Weights of a small GPT-style language model, trained from scratch on English Wikipedia: width 64.
Each number is 500 + 40 x the weight over its row's rms, rounded and kept within 0 to 999. Layers, rows and columns count from 0. Numbers have three digits each. The size before them is the row's rms in percent of the matrix's.

# layer 12 attention query, 64x64, rms 0.32, rows 0-63, columns 0-31
038:542521440521463600450546426508546473538524495487462469528468485473574571532504470523538493539456
077:568503436525448555462540455452501452528557483455458533534460425478468556517613490492517497535498
094:544509497547477536494530409524473517535521497484477594494506476547527575578578521462542461576440
039:456490521460465493526508431382560514604504451486484503524465525565469482473469437497474478455497
038:514484549505489501483518505632484530426506552436540487497462524466575496477478414516507493554454
029:474459547466533402542492556405458509512469489461525480445448539522466417430419476526466513478513
059:509527463457566477425439514531531469488480486488473449516554452453529472473498511494496504464516
044:529516531499518484518500481450568518579515491512505519527558541548496527539555519547512494516565
054:510519471419456417525443545464489460449488464519498489446463437452452429497462450491512486465517
059:491456539491557482495397597485498509476468536536504466454519524474514419440484498555458509472535
052:576553534521516459533439510496505540519527509496531546478460500455556488508507508525496491452537
035:480488459443479517441479476512502496505513433468459516505441470493459523475537419464528507486501
036:493479582492517410538438570498472523456473505481550539473540490529480436485444520537466485506509
021:537554495508495532558495501419533526606542504516509467509449553512530501502511497502533535485574
026:460470519455491443551477529385494482531451466495504461486542498565482414486374499506463480494486
065:556487536521494503486492547448482449469452530452484425511529443576460459483446549546465528536481
035:447486600535500540548528465498481529522487537513550481506550529580508463468464549515500499566510
032:471478509498552471442583530527490487496486483468511532495530497505508492501469572460445513470430
052:445458560492574381515480530489461511428447535487532473441521522496478447473397502513454495534481
021:496500510573469589521543509619449503426487548523518482521525512530554516498511547503517514539459
051:502541441474470537492595469522539484520541487574497551505477498440500529539583510439534504433489
075:572511442538436524470578459500475445491523481433459506545476427528454556534544505480521508529439
029:504489496536515496488410522477529512572525469522462572515562478546481511545543529522503501497478
034:562547433497458548480449516536481445441507515551485523467477399422527494553514522478520492503470
037:537546550533474589526532491557522558532560504486532532514458540496591553504517476539526502497548
023:456460486429453494472513469477477442494456466424453389507526484548485436449454458514481468559505
032:475491455519492555419511428576495503498502447480439549521504465515504567527535504460484482484419
044:500480515515519419507412572545432471413462536494507456475550470501462414467490527498500510507496
043:571479537517447557560480583525438506465475534480543466509435500531499449429500489527530540504506
031:464491516406508434429537522501519478484491436457489548447517453485506453516461485451439460449471
038:534521481449517519453530577557506456496502492475511521523463437508507441473510545445490557453451
096:493503451470427541492553415502476490486522466501497551474440486436516564533558462460543448540500
161:489468541454448494518510459495483514493427436454499538431504554532448597527517462508447489587538
141:505562463570509513510487484465426450519461521552493456448485485503530562558445443509457490443494
128:494538452553436481504490457440542475589509501481466568541529442523464553513487492454496562512514
125:500548508553508488487473518396491495563515541527480504501469564492476566453540467532560483483558
121:497465419589441484545455508525504477499531510529466511546431518487435519529569468495516494509468
134:489500490460476480400576452512442487543564427522465544519455504417493449465492465559485488441466
117:526571512532575509522491436493458489497527529492470600466445474524532541510562512441500470543533
129:495520508565508477433466516564461480561485475476460432492482514494524558480542521558567510452499
151:482457528531556520527486446413512485545447520492461399540523495495464489483459589455490493479523
157:451440570507557460536490500460503477494495526494505545551564501495484466481513421518528528494505
132:421526535483545464486461532513452556515478540519547532493470457462431450530451507472470512439481
128:516465549537481517578450470547460487465471505534511545522511556464467510580471513524415487513503
140:497526529481531519413545561485523532514547461507475571502490449426455557484485493532496493549522
139:510548490480507512560428519479518539470506472583479491452511432440405530494585455490609466520519
119:595513519446514542462486537444510514540418451562512513482519440482439504527418526530493468499433
116:486476616528592534519444535423522480528482508548526499538506535490517504460481524536512528507530
124:578571488546534552497463608572497492514495492497552461552531481505490566545517477509509487516465
120:513445524562463511496470467562449460454517540536515471569453441422547568488506485519562525534517
114:487508458501496467459499501540510446558486521408524429514475574490483498426508476569518528522485
141:439470449500471509478529483446501519489402521569457489420584500494516474514464498475481484523467
159:498532492568510470539483544480407481430466532490559446410470511450506488490510550469501514532550
112:527530530480462441447513546526532485448494454541538595492466422426528582501550491464470559482449
123:509505473494509535540463514400514507578532496457426570515458460546487515512491539522475455487607
120:543476586536498512474556452526454558502453470576520585452466481508513540470548589478544473509460
128:475530560513550588533546519475478505480469484541534472533502520476454493473446532458479604458448
133:509492531510520469536545533569487571460535524468514452519528498538472499466449448521507480521495
113:490477497491406463470481410428445502517511468442514484471508513491471495520513463544488472508494
152:531524475450429500548514472443503519465511475472548427537394512475519537496457432483524513458470
140:508517397532520490459542425475415478520557474465458486480545446453482507487534512452504415568495
150:553546564459498536470429434470542458561491440478544519534457485509479506488494494501484540503518
145:484529477503498561535582447490525442515604524467505514517464473531525476433458407473495519586501
113:534559461476476540534476521533473435518473520537495523439462492586512470535487467492467479455495
# layer 12 attention key, 64x64, rms 0.397, rows 0-63, columns 0-31
036:478453429492459520455499491547509500527558553523508504518500462506575600480525408511513503456415
048:494538511505491444473509518583470472498486433520486554459543524465476454480496507536576538490500
057:548530513499522590590535483483500469524517586518504565504467511529490512502514544566502521547491
036:515468467429537548516469559507498539533545494503545486555502485450570434490521510591494504464560
044:499406490462538511526455466531579495498521521432533506445490491482510510524466448563458525522472
022:485498485500484545514495556477504548479535429532547464534549520548478381550548539615539531519515
050:477569481516527479477523527535562522551514468546483537525544572501469599434475512374544484509558
034:455460454480516487436474581491467538494494507524497528516497583536485491523468522504551503456529
045:524427431534455518499457496531505553509472496469575505523506478383496490589481500476498521492483
035:472520476480525475492509494482510508479505456504552566468528621558525524517532496611545489499528
055:526481498419539484486398490522458413534544460470552543480509595497582484464483508523523505433533
034:502523489474524504569473511498584496539482411475492488529480466378414446426468482441467478552569
026:546496566502530503501431415495468524517502516460566573434474492466480426513458566566491470468563
020:449427478469466485469396541499438458515498413455515456533483505471506473518478433440509493484476
028:469499527550454544460515475488458589521496577531504550540498458558534517559492528525510482463461
045:517536556580449498480565474505520492478554460536504574450493506449400479565469462457558473497477
044:540471534530530450504499468489472459469544469490529382451493479408455425521475447523480484506520
041:458567550524504522458569494488471514483479520536448519491498470639528520466558547515491499516455
035:542491536551489528479503468454580496412461556550506454516538530504441440573504507492463508477518
026:535525524548521508565581483534502508508560563489496477459502444566524577508533496555488524590464
033:496489461457525470468556595486460471454469493502456419500515542554571484496560524491488557505451
043:499518521510431495491557507533459491491483498483411543471470420484440484485492473449515504521432
024:467533491482468503471499469511366530516454506493486520520478451491523468441541477551487449483520
032:540490483512459502465464409535475468506488548481533549469490455443544582509513470448496484481433
040:529506494474567513547464501553553436563577467462558542472506533469592534458476483546497514477519
036:471472460575504517486560536560524607519513523502535486509516454506491580564492489537533515547456
030:525602513476534530535591481500501481530495529512424515518453432506525559382548510506462454531503
035:533509544542532484548528503528515514480507522484509489463531546524441514556513505498516528616540
043:521477582468503480569439474494472505518574429429548482436475470515444439529500495541519509588507
035:453517476507546539446531486506551507493440509479484590456464485536549539470489539512455486470440
033:483507568470528508487507483548486523531511440461509495455474412539496493465572523503495508590474
037:520443468561485537562419482514538506515511531500572467480529485505453489541450534507518588510470
159:498502502522527510501530443483579578433432516498505564436430517529407547579461541543476513550477
155:578521553540501488457498512450373479501476587519495492529481489551480561495540445482401510444516
137:498560471501501457513466498478512468536504481495457607541471517532405524428442523388487511474549
135:512582505484481509466445540468398517555492500489499459557481506476525502485551523512525490484546
123:527457475496450439522446531531473473531466559479521512606406503460506568507528492452517492515481
136:500523477464525440429510512494466481509484446500476525492520585444531481448514460541507472402499
099:506573592544546598517491474520434481533539524488441490459478452540499515467579542459458500531507
139:513559508492531447458520569525467538586453460455494461476455533455524584462467510453520514552506
158:481491548525506481465459536443551497520544528550478443524433533502420563501450523412535454528507
144:482528538444475488543445447509555500475424542465467553554522519507498503405519506535457464521499
108:477527508541498468513457519511482589556513514503512543490483491471413467462495492404466432405522
139:538432517474477460548469451498427484495513555516538540535421528441492525594491488556511467455484
160:512552572535517488491535441534510494561510497489505506494515457440443471526450505493567453469475
168:536555436506452479536446542506523557487487450560525494492507540404443456494506530486578490534552
126:608519470518507523482510462459510485472505499545561525472511452474424478499477543570523496417517
106:502560575386495578463420462457489450509506528493472455535508471486506541435491523547495487560490
126:533545499495500525522511479596524497533480508432528438558507475447469584508439497405462530556468
111:557470567496458414512466547511449466551467563465552451494443486453544592471503435539540484554499
114:487469472493515442431528555481447450547459472458526521532490543564566533486501451527557507518469
136:524541430555481505481588499456511566449432503579461507496493482468465461520497557548485502459557
170:528521555575487465488516513476419450480563496529506451475519567513465484566512487426551561538532
116:543509516470474462479466465549571505442459495495527566478512494488484521521540528445504593508529
134:475513461464479518550433459473451443583542493457485567519508479513499462446454522501513451429542
124:557517586491524528466489466466443508433491508519493513448447500539472505537573584614527524511452
124:522542523430472505445506457476500538427506470572505459536513556444408480508539537477501515454562
128:500492491562492507536547519563565594473488466455511451469570445491440453528472496512505489522473
118:495506483518483469466495515466432533504477503484500570493517596526491496504463498542534504426497
162:532446485492408495515454550504516564509591481508541420519498507472481510536519451469472501432517
139:505577521590543494462574484492449460505517496514429432502537550442460466465457488401527457539537
151:490495501416528555485398447501567410513543481476566578470482557509456510410432491483468503520491
146:496552466477497589492565463480468497495464515495490458544512447467501456415531452485451487538474
126:533514419504536588543520483507431514519506495492548513471509468487518491494527490541417535492491
# layer 12 attention value, 64x64, rms 0.375, rows 0-63, columns 0-31
077:471516534517497553553430494463535512526444494447490427471476477506509570386450513515468448553411
071:513456529463523588537493475461489488515490528548457519590549487545491528499527434505531532503543
072:502510541564489523546507513534518507504540426490469452549489510506500438473438489522540544503512
088:448582502469456448488464491456476551512470516490520462409508544463536510525417480504438423544560
082:480472505471516479441467475456504517576497528500466481542507509425517452586472535503417548527538
077:508547511509415486534587524444533489544427487563484460421500481551519572515473516483478485478429
083:528498497522530461394480488486484510488503511501470517482591526533560462509556499481471505518516
077:493522457546539528474461577453473460490534496532423472450455482447542486476499525538505410558501
087:542463507441453526471483507449503464438486558502550517483518513493498530511532464516512514505429
083:564541507493479534516495477465516455556494501482535400535523437476557478504521560572468495452457
089:516512556524485500531592539488514464513509549510519550490432504484491476451486527544528508554446
076:509547498491498538537531488527527519543547500517533515495498554546486459516448536546531527473547
081:521511471549516513492454542522450492498437459564522496586556579580520513464561556482441461496547
077:525501526504481562499500481417487523473435473526458441495496495407527476440491516569516520496514
092:447473557544443474488517561525538496511509463496479523484523467481538471406495426513443422523475
076:492546487516549510501521556445515516453525494457495532475497517568407540498466462502524506500444
079:473476482497490440430532500420473530497518536494528516501506538530457475509467421459536429466625
076:433499515465498472486469444489506500454495573452486494517449524477480473484539469586515441528505
084:433535497577472461498477532505488560404494481451514492485511469513493536516454567511467444438465
082:500442508419444499491526504482480559501518497409521549489552474508514525517533515478448528560514
078:451460520519484520500500399446519498494494463440511457481489489414476471523583529428573494497557
078:456522568543455498469509528443584467453478476488563491469515497492484533476534539492415454486449
085:473487494551462501580503459504522511504494526492496491395522558506486565501542487524488475558574
077:500464501445499472469351489520470555481481488530546470497487497471496493462479457480466512591455
078:512486399523559484550452462511562497485464531513504540484562572524524558517465536508522497518473
075:469560517510486524456506465547448453531509560508519482554550492504498489459493457525534560473450
078:447472474554577444518509498513468533504516459542561475548506531473569501571480484517538514546510
080:482546499496484505454529468534504530494442481520473494549478445514472533501478518507540461550452
081:553503481579510555496524514520541609477498541529499536482447523511552472470459495431439478444491
076:478500539405564491455520524591479487504556533514421473542480472522465567530536508475481541544478
083:490484441461618544511504427544458517486446534465511520524526487460498481536506566561448538557448
083:538503443521498466491424489502536478478535532461511501502533493525446487449560511512433513553452
125:542457408432551491541518483535515476517553449544498501522525546470457470507509515501405557573519
102:439569489514484581494544551519483573519557510510543541443504511447481496480463566514495487536500
127:569492519546429500469527539533475477464534383478518576520527444579483442491511559466493467489529
116:443452534418453523476457457442420517487543475545566519525530513434490457539525463529473530601473
118:504514497544495496547453448557484519515468478530572493520588499598524510507542461470510508469554
108:515454547472590517602472515555493523493536531489433539440501505475479491520452444524552523425521
115:481511421457434534488540502457468473502572529417564499455461526462488474568497463545506478510588
112:613545508406488451452518505499495525532476495484481478547480515506515483557500541489542518512521
109:498514489463518541491495507452533551503489557527486486477496507455475510436555537572475528488494
114:500523482451415560529516497570490584502497468489508459432427508520549456465487514480497427536511
115:476545552491537487525527512551458597461473519471582460511458556440532496443478540480526547469470
114:496526483471518534493480602469458498444427452512475546461512469453555531508504588530439500502459
125:498578484519479468516485521492509502460472536495557502455474478512484435553430464451464476486479
130:439542511510507447504439456574500515486488531535450444523525590469523529565431484598545495542507
113:484479454527509495502559579507529470527632452549448484523499454532533524427509557465451503475504
122:460535582522490483455541474496493525542464515517510488472484477368522492472493527547536519495480
106:485491507473496435457516513494513498542468466523454469440465484443535439496526525465425471515445
123:411483505599467510525460394593495488477483428487498480545474500485529516478519543564504502503614
112:525513493532456434494496558549578532453518448497463539537528536505571461507523495435436483456477
115:469528451443493479461451487580442523441515505491507532462512404530487461546538520442529519514460
108:583498438540516500504418449398520513487508498436473486527549510497471425481519552462541463494466
122:463493446559599466417474465498431520490466554521498543449494550490491514524518516422538508560462
111:470533551488467504534526478512479470567520467554457450527523479516488523567518517526580572439509
105:488549520542506498520554402402524479486540513440497513509463525525528472466439504456516532409512
131:469478535549424470513453527499524484510535592473475460425550550487484537387556455507494505525499
116:535459495482519488513511476434561501548463427487511523408581472443508529533508448495419462402484
118:490425504481562477508564486538543490500593534444547508542488487556481508501510523482507564503532
116:536530457471515533425528455546506562512542489508494414530454498509493453494503475549553620459457
118:451494521504512464499441547472505540536464486511454487442525443520474602486491503475404477502545
141:519526541441428495473518530519558436523495487492481541476481530582522520499446472445430498534465
113:481497382477535474476480469571464433514560535456556512538462510496473456511515520556438451497462
101:486507530460552457488489519540476535478414551507496469461471496452410585483590482437497539472457
# layer 12 attention output (transposed), 64x64, rms 0.34, rows 0-63, columns 0-31
083:454480534498495517511485570409488468503520515502459467523527515499488415550410500479502436509587
087:453512581490538417546520562462551519520496581480484508504540548499534527507447494489508491531530
076:506516486499540496470449498428502417442428507492571469486495509482507482436462516592453556520526
090:622478522513413511505507477487376484506489500465493531547527483546496524560531483482484524481551
094:458533463473516604503461456495494431530458488470436538547433519488494576451563533444539460551499
094:523449484424477487481464452520461416515493472473512527482574549469497440488462502473454503390462
093:484519508490444483576517487513478499538536503469464538470438522502519505491566484499620537543503
090:509473526546519597544449523553446516518517482569466539509530545496572508481523603529464511457515
084:500493548435516529579464515527466449530452509556501418497539511499589457480464492518510521482535
091:467525529441544491465524479460548532459531442472482455534550560484440482482524430495464474546522
099:521492575544517552459452490533532576521497481519568465497558519502584478440510451511491459420541
085:502422504546482512475497542507491545501523460522546490558592441491507566583538544489538502523403
090:493522536508499583525556440555476501487570483521405478527497563422522618532541490481464441512460
083:499503526451544533524468534521481510485595467468475557542540504545494496431437533438519499471508
091:507461495517464467522529482487530594465520494514558478544524598520476449526494505535551476478558
069:507460548492472496445488433522519520466450467518522500491553471475507577563491517464404467493489
091:511538471541497492460515444531505545507497508487522510467417489505512547545534498481544464533461
080:482507442457541501592467564511449503576542477528569451500436474480522487530487515523492423513560
084:567477515487473506437530466526529414504461526506436513550475554499498535508489442468515494536476
101:497536538582531413539486439517510457451507515512470464486491540498519535502490532555543514558517
101:427484503456510487511400532442497499488508580495504438548431482542585508508516564527473554481481
087:495523480442518483467495483488488511481520491479500539459526542459643507514401477492457516535519
087:542482580471604457447439500486448536518552571543473522507488491467488495465467527518505517475519
081:546499505516536529565517475449549409469489421491506537533509470509526549561521503534554465446545
081:533546568437526469548461578440523428536556445492462524495503490501437472582551556555517535563498
093:490553521557507455516515548548537526467473540512485463492511559491454468454521558508526536473485
096:639494488560509534523477517510538438496472498462550477454470462466506454497550528534548529520547
094:569501537510480511495535490533472477531587442498581565442416559519439552532539494515530563477512
094:549489483436480601476541495505500454498474529483487506497539484593540461522492468589499513529486
083:442440508570461557507514490541534518476488547514549560451447535495504467410542456524475526533530
097:447528539465545467525489523517522490481527547547528474501512528557419422500507536476454465497545
097:411493536455523481486460527479482530531524548549523469500483573448506459485444526549564444491571
119:560476542491514458556555528437485433472509459505469454523551445541529453491438512549485446460558
105:547473500473475488427481460509561503513518458502502453462444618485530525477520511455490536446555
118:474473515463527473542510569432452443551412440467570501513486478440413479552536438443497496494555
119:490438472542467505435517557511505462545509511500516459488522531540446383486498519481515526540414
104:409516453469472516456440482509525546506534391495545524507504486495567512503541489521601455544471
097:499472535547460434546497484485531508533512552444530566533469542473590443515496550496498459510483
103:479480525509511493587503502415537506505496418517496521469446560438495465406509448531517544542477
102:509417447470559522532522487525490497495469467539500474557470517534524419500533502518472438544489
092:512502452559468462505500531454529467543555554546392441538467502442532557487523473541474481556500
112:424567551439563494530474475554485522531508532518440544520561549500450553456509548536452491495481
113:474392480464526530555479514481557506549528558528478536493438492530580495464519504473482428457519
110:517474478559445475499548456477567520536469569431490465529412495496487521470529463518513486523518
116:419482564506561507550483528445584563473485476434496482483472539517537486466509472485455462457457
115:430505492460453532526433442466509510483518545484500505539530443564548510456438529448463469535461
114:508466586534523453458548502465466453522421517431501537496501467543434552561509498560593486520548
108:501566478416463527518520529483579498513537550490469520465494512444479517504521456475439445552490
099:515460529517486469480491510518523483433494569512492459587571497473450572492485528537513445509497
118:493506497406419565457545525494498522507538459504504570398473490507475460446479458484527537504490
111:449517552521588462497543450495428509554520436513539515510413475513467547503529515451493452559490
100:558495544501506566529502533465535556571478519505456436527547581489536509466467393489540468491469
105:450521510516495510451481508489545547451501491529620484432495479513519462499549479486432497484570
113:560440452504433515485494477474525494478508407478532494563574452491519502514512515467484472453421
113:509510495564442521565550463556491480488571483496476511440478490527510540525511461461604443537508
105:518469504538470551528520412510458502501568439524481616533450511444558515524549515518513470507531
128:548490479481484569472500482530535454527513440487524573517486450518506562550507548460498584537392
110:473542609540532512465515531498528515474484576558538457418426481394479504466511490569498484497486
110:528534530430526547503531540528503478555493516548439494527532488548465481555497575445572545487561
105:496454501544481536527504484567465521474532548546476482499456496567519597525476549447505456469514
110:543489501477447461538559542528505541478553523437588473517488484537453477515520502525545500462459
132:522502480555538539534495515485491489484510508408475496546439498501446511482578538462519521495512
094:514410534453538528519487511499517509497490467471436467483516437474572488436458535516472555474455
100:552569465499496515543536436511489548540478486478467498534504421560510456475581453485525505503443
# layer 12 MLP up, 128x64, rms 0.324, rows 0-77, columns 0-31
102:425473431465492446518506501504494467529541570473506507544434485482547533520550558474479604499538
088:457525506460533446440493443548529447524487516431541483410526513424480514527525447468560532478472
098:513494494462447509469564496582557498521519484492513465451528530554454513457511449506532468579465
103:423473578480474510549545474475545487495497547416562564468448457508439475532469482475454550495424
098:462494506532508518568477520486518550534485504450473567495484506602416542432531505487562524462466
091:522496550592534540558488531474487442504566469534450510520563550482454443435536500458557536437508
101:506522517493528466528520394457491530530459478501417559435547499500568482551519446470535491541486
092:567516488480542496571488469523538499514545461471485509544543536474528507518483526493515488497482
096:493517470492555456519568549500506438487546520445552528521487552518557502573468406519483530419479
095:464465482515445508561482451439481550460478474503473559466521511537449477542497453530522485495531
102:464412525513488489487495531553439551497478518453477489419507487470496519540545497475551519528477
101:547550418449432568527488557538490483476503469443480497485450487557573459507531439512535421570545
093:511431441491590545560576484404465530478551445492520475479543482522454472496575523576527480431480
091:526489492464562539532501460549558460522451470491465527555496489492551516491465497477502519462517
102:451535554455511465460635552484492517526506444500530491567502481498559517410525532455550526443448
101:548460530480525543594543565570487465435537530456567502514480478476521475514547475500487520496531
095:476501480496514495520532542490448480455533532566469506494436466487566525526432483495479488578563
095:529468478516464558481560451476488461468463512521453511465511508528499524487569581551543521533424
086:470500527503513451474400540420525500516477484453515533558577509470461490529590456516450532509546
102:510497476525479467430505486521540446486440575482546534468524556465553499490562492491443498435491
091:545461562509581505475453511607530486524446435461488542468544521495457557512469442469532505433494
091:566470433543543486480456455547496418473424461484511461522470451537514510453537514493508497505467
100:532522549545500527550513504511503517473514469519483528402455478453526503551507525463506454462516
112:480546543523510499555498533531510504536448498487445499486468503545503521539505479416514520563440
092:434499376489514541577520471516508468454492497403544504518541477501484496476504472503507546488490
108:500446589506509513553559474478520473468469549466460489506457550467554541463506423506484504507440
102:505501456525509495442557502462541454535546515500487517464422586456490397490529540532504533512571
096:498497477429529504526513558501486467449473424542474517573520517523543478513509446471513470518553
107:506531481466484547508509515480479477496446497492495494489452526546483495501471513497529521450477
109:535479500442521488557580534518506504478522447553497553480459594502461485514515506442565491513486
102:422504501481478524502561451494538533512450532485502509480529465551503522500465419494528493466566
119:459443445463446467436454525478517470467437445419484484491524509497531536496480534547470571543486
103:476520436534492549531500494542572458560418467544447480423485473425495528580478496527520515480537
108:461531469496485546497502505453492470449456478440545493472491534437523488573505542512611599521506
086:513546471468538535485493506553469555508490498499477512514431597526454445486471497528526532437487
095:468466445556499545507530497482506493424395481494515436557482496505456478483526520468436537482415
100:505456487488552533539587487505466437478492514434500508500465543497557473528456463498495489469565
097:457510561459433506490529548489467487468468482485457536536486465573602591552461481448502502511510
101:437465602494515564451558491488515466558527470462582506508499506459480541491590544508523560567532
100:462508580496513554482446451477468425403543473501478475477522517459508515546488499456490438451499
107:536493541387507492520555556559489566433445499506526476553451414530519511553543517490441547475459
098:541514530547523520502452484459527454513459552473567484498452527573584504499481479595447394500488
104:477545528532434444544505453560460537480586448488511488490517455518452536494500430511520513523439
109:526532473576483571563497439481501444531452474478495430535492489404541473451499540488529540469550
095:480506516489509529523522434443553441514563495490475508498571523425507467494463525458563541550461
095:543562519427546480543530493552438457519530420482462545497515557502473581514466516522515447446568
087:514574455538528571530503453446607437543537493477466539564462479469459484568462503470439493504540
103:505570504522497496493527451506517551486483484426519493479497428603455455496497549504542500563448
087:499517621476525535524537491479487530502477474442497501414495479520474475536458438476502449531548
097:561463470504508487557595474502503544472522467482459463498533512527508515483479506506534530413502
098:478595514542537536507517446499554475508518484476539554458480519407478517464504519425487556521440
106:480566467507583530535511503400461509478519540515503496498508466501508434462420504438430491498531
093:521589515461542508469540509449527441600463456461529408509547511472549569523500533498515508568554
109:466439443443524519475511488537533462492470508555524491497491497541435524502518528490571559470519
110:515484516471524564443450527463513502482493441513494446489460454487491551462486492545566576475489
092:524526470428490526562478470570570519503496472521487415504537516453510501465502536460522521532562
101:479566584500503582443561487441519490537501491499462543453446536542480464487472526484487560451466
086:445521484453489536566459570595573515491438493489495494505493488513440493551477455521555507539478
113:458428474572417535501530558484511413470472512508462474404513485534534473551576453491485516484552
111:466506534480478537509517534492547477584497475469539535537456590481462597516475482479496528493523
108:473540479483492502487487475522504501518506506491535470505555480445560470513513484565484455618564
119:490411486487429483530557499435550443476519484488533512531546572514519460471581463520536452516499
084:542477545435494486450417546549558473544518514525536502578472469480439500478513482502435566528506
092:461485588529496564467489443465528491520524491541432533524521447466485466528525560510590562490508
117:444478476582491429504513503554493500463452421477522481501530514547463525540560533484516486486525
110:474579494480426471516505548467499481484548480535513495479445572564476493489479452456536466487509
111:566493473509552445483540466547538519496496503509465563524487519578435479507533513479376361521523
096:535477508571485492429530528464544525494532448498575524442420503558502491511525417415535478552407
100:489482506519512522503558502523568525501501604594510514553558457436457486555593468484488521501425
099:486484493495546438496495578484550423550522401465493564469497533579457476535479519521494564488562
094:474511469449482507613462566475506527473552500467553489487496436493506490568540499462498520478498
085:456474482493479512485560494552504421480550501511472448434539577498540490538536504540459494458465
107:434485503499501500486528415440453451417516564495535521507447473458439498479553464577520559522554
098:427495485522411518577555546539535537500484510493501530492516475515527420537508495503465475507603
123:479493482580476465492477473562515494475493529536472488518508513519571502512473444390450520494455
095:450474534492491457522482500517503530468499533560455539542510489521456448491585470537518457488443
098:509522509522541527519529433506539556519465498501502447484444478517571460480540469513475522421515
097:464463433561509538508502566487488498532461519469483478478514485562496466586483455456518591483489
# layer 12 MLP down (transposed), 128x64, rms 0.374, rows 0-76, columns 0-31
102:462497451492447459483464435467437453486461570575496467581545482488478460473510492525387454506538
089:529454483557461487519573474500539489499435524537530539597529494498498541468545539495483524475507
108:563496435483492509528512454491515521488544508509421510468415471498479569402460481515535472509464
102:563442515541510489410457400489482489520498465514583541549504580438493517545456536467501528506434
097:527500498549471524476517563547477525510527604461520469518526485440534504447498424554431462509441
095:591439501454491495508566462584524526481506508490533519558536494408551588537487473519594459496467
096:420489467590491421508519509475452484501516485523515490542480449503495520514490478529471544491507
071:586560488523472443523506483469488514486474432499441522482489586461517515507541491486463518477404
078:447546436470572584525485432506475523496562527504519536466432502493516474500537504489464493519463
087:590477445535435527525532475482518531489563436488490599495476485475484579532571503457615541556462
111:497492500541519520486533447498470465514533494549434475533465527487497494488462462556463466548518
091:526526496471493558387568511535529518500433450546493518468477559503539532468476501482518561486490
107:474487514564578451530502483468493508505410469520633491544507572490450447462481458519516436558503
089:535511515567469495434530500492455456493546540489478484487576430439456492569550518537583513495490
101:477532452496462469546491522477513456503602516521443515465519562549520562429490534510488596492446
094:577522455531493526462514513490539541458505386432498553493515532476497563543522514485521458505453
078:464515493457540528530510524444607478520520482490460481502513455497507541545500526571557490516528
107:512506508460455561438461506511503523556532439482478520520505487463513528523490584435447515461455
083:527498546470511500474476558426525533487444489549423476511620494475511514461514492467453528460436
117:488443539478543481482488530563512462539478598539448519489469473506536477453540549509519512406526
084:521497465476520568484460496527507603514535420538480433515504438510556480483547530540474505519477
086:468464535528554449511399506488506529492526468532563549496555505471552423415527541536458520533460
123:495499447392451472512491514507402562504516528524439457468464481443501499518496506492476457507481
114:463516525545513496516488512537510452490513544535429489513394535520439524504495472521536465508528
099:430505559458522443472462538475431517504462551462517430495501471528455518497477540524541472463524
121:391435476500467444528501495501473495486521496540486513494439438488519480495450451483448514572482
113:587436463494396444509511536501475472462580524534492515490533481536472480506465561507520546537576
082:531535568577540507510487523563512521476423545527546478458518538493479537515492513487461553493531
131:459514446474489406539523493431498472459477526487461464541504446513566530467490501562555546568529
109:475436479431417512494505565445471451522542594478494467441447427485559527565529475448493558494492
109:489522441524403544501414527481519536482459472513496590500511508472522400452544523510529445592526
104:550440403539479510528491432479477450455493425451468500479454502484509494454504474481536596492527
089:461438479467481541502515410498465510527564468447428469490474453498570502535510564516537475411528
108:568486400501496554522422505483428541518514473540421501523477531533550494498440521433447499508458
090:518581535484493486491472578485519433507451428463505564452459472481506513506528519504552528572530
128:507518475527452417576467520537496556512531559470509478549540461474499474459520491495474497595548
075:472595554452505463438444533472504485550490544532521564461544530489481487502486548536631572517491
090:454467421508428506460514482483543498463513474482572511446451458530498524478490520553485452510462
129:477506567457539374546555557451535486496559505473548465465524507490495551488521456462506450493559
105:531488457568485508561565552527493464528456520550485472467458471489429547533505495556485520495544
118:502490501502489408468549430516521444508494394532460517524536496537540478566505605495556509471500
074:491587438561505506486602478492542462479478460478455425506504533519457478481580484445516490495493
104:562586519485483489457510478408470447489513504451442490455580531511470505523477442514526523504502
093:550527533506509503465472466591521543480526457444531581452466479537530514529543523464539514466519
091:494373554441490436518478514431485547466502536512493449557551486518531491429542482483516447517510
072:431478486545444521494500533442503496446561462488481491518540479523537498454550550437428511515494
074:562575504501495476482580469503508510499472508493394521471564516498502574502490539516500532538449
113:566437432517488448474494477509476469468499406480505489457511429455579437431481510495506496572487
094:421435441399470520492506470513407504499566551538504501489496468516461493520553503534557567507447
113:469484572460483537441438487566463488496480539537523511485524528481471531516470508483410451484539
107:480485504492475473444514466525416558438561509421478513514464435448485480566530510521498484438461
083:506532420517468565446512448504493560500512561466440543514461436530515591513539509475583497507454
085:474457503506522469620558503502481567456519438539529506504482512539516507494554484515515424501472
114:559529484519481558461543486476514442600465574493473490500495447481459493506448492530499465561484
100:521441386439528465511502470516539535513457427448509519508491491501552456497481479492440569471535
073:510498495545520498508562483487402459482471497512511572516518508579480540482584432526499555485443
091:497545418454495426470584497516441573480474489495461527425517516474496481560457462528532512479447
115:495441455566457471550474535545479491538548521559551514586519448469537475508529504557514509472482
136:490492507517525494580562531418483508498472468505438475514458528526512540566474488482556435438515
115:534446470513461492516506488465388483520529543485481512479560485507456450527462538427439462443456
080:470534441484505566457505539525588448511449492462491472499470483521415518506543443475458531482574
091:476506507551506478488471517455486557524515405436475569484506518550498527486497528514576548514566
073:527470458485502542435563563524427439562488479493479522539535498503495491540583512495558507555494
079:568554425530475470491512502528488524503517387472547518489535494473517520537504492498500536512448
122:534503515468495516504565465520441539478477544476476467515541459545437446417462468538484513552447
109:457449542480574498454441498560479552529515519522560450562540454540481507509480546527460523484469
080:468562492495498498511475475462535458517476474469430471471544476462566525482543436504529545474490
095:414453535504511502538392469471533494511502535481444435539556531594466504527433522499453493501583
087:508525548466523484503461484446462495489499497480532547463509534519475551510467524489550523559495
089:396540583524509487504487526530473546526481570524473479578502512410535540531485549534478536499536
110:496537539527520460509533519471497461487434494473435479523443503524439504475544519501414473519491
098:505537482452498487491509462558481538524563530433536489371428546517404514464485504507511452519595
111:469473472557536517533503449474568483510448528440571503510451478415542513500572486490499495539479
077:458498543466424474497544531478434449474444474505536542516497539466451479538485502456533559500554
142:541503596547533492474494514528567493503513458492560526466492532453457419516564477486545470516544
112:595562571447520534398518523485550489535517480446528505482469538511500587536473483498509541543537
114:439500489494452505475404406517459454494548450488601542550551466541479466478549550483539460526458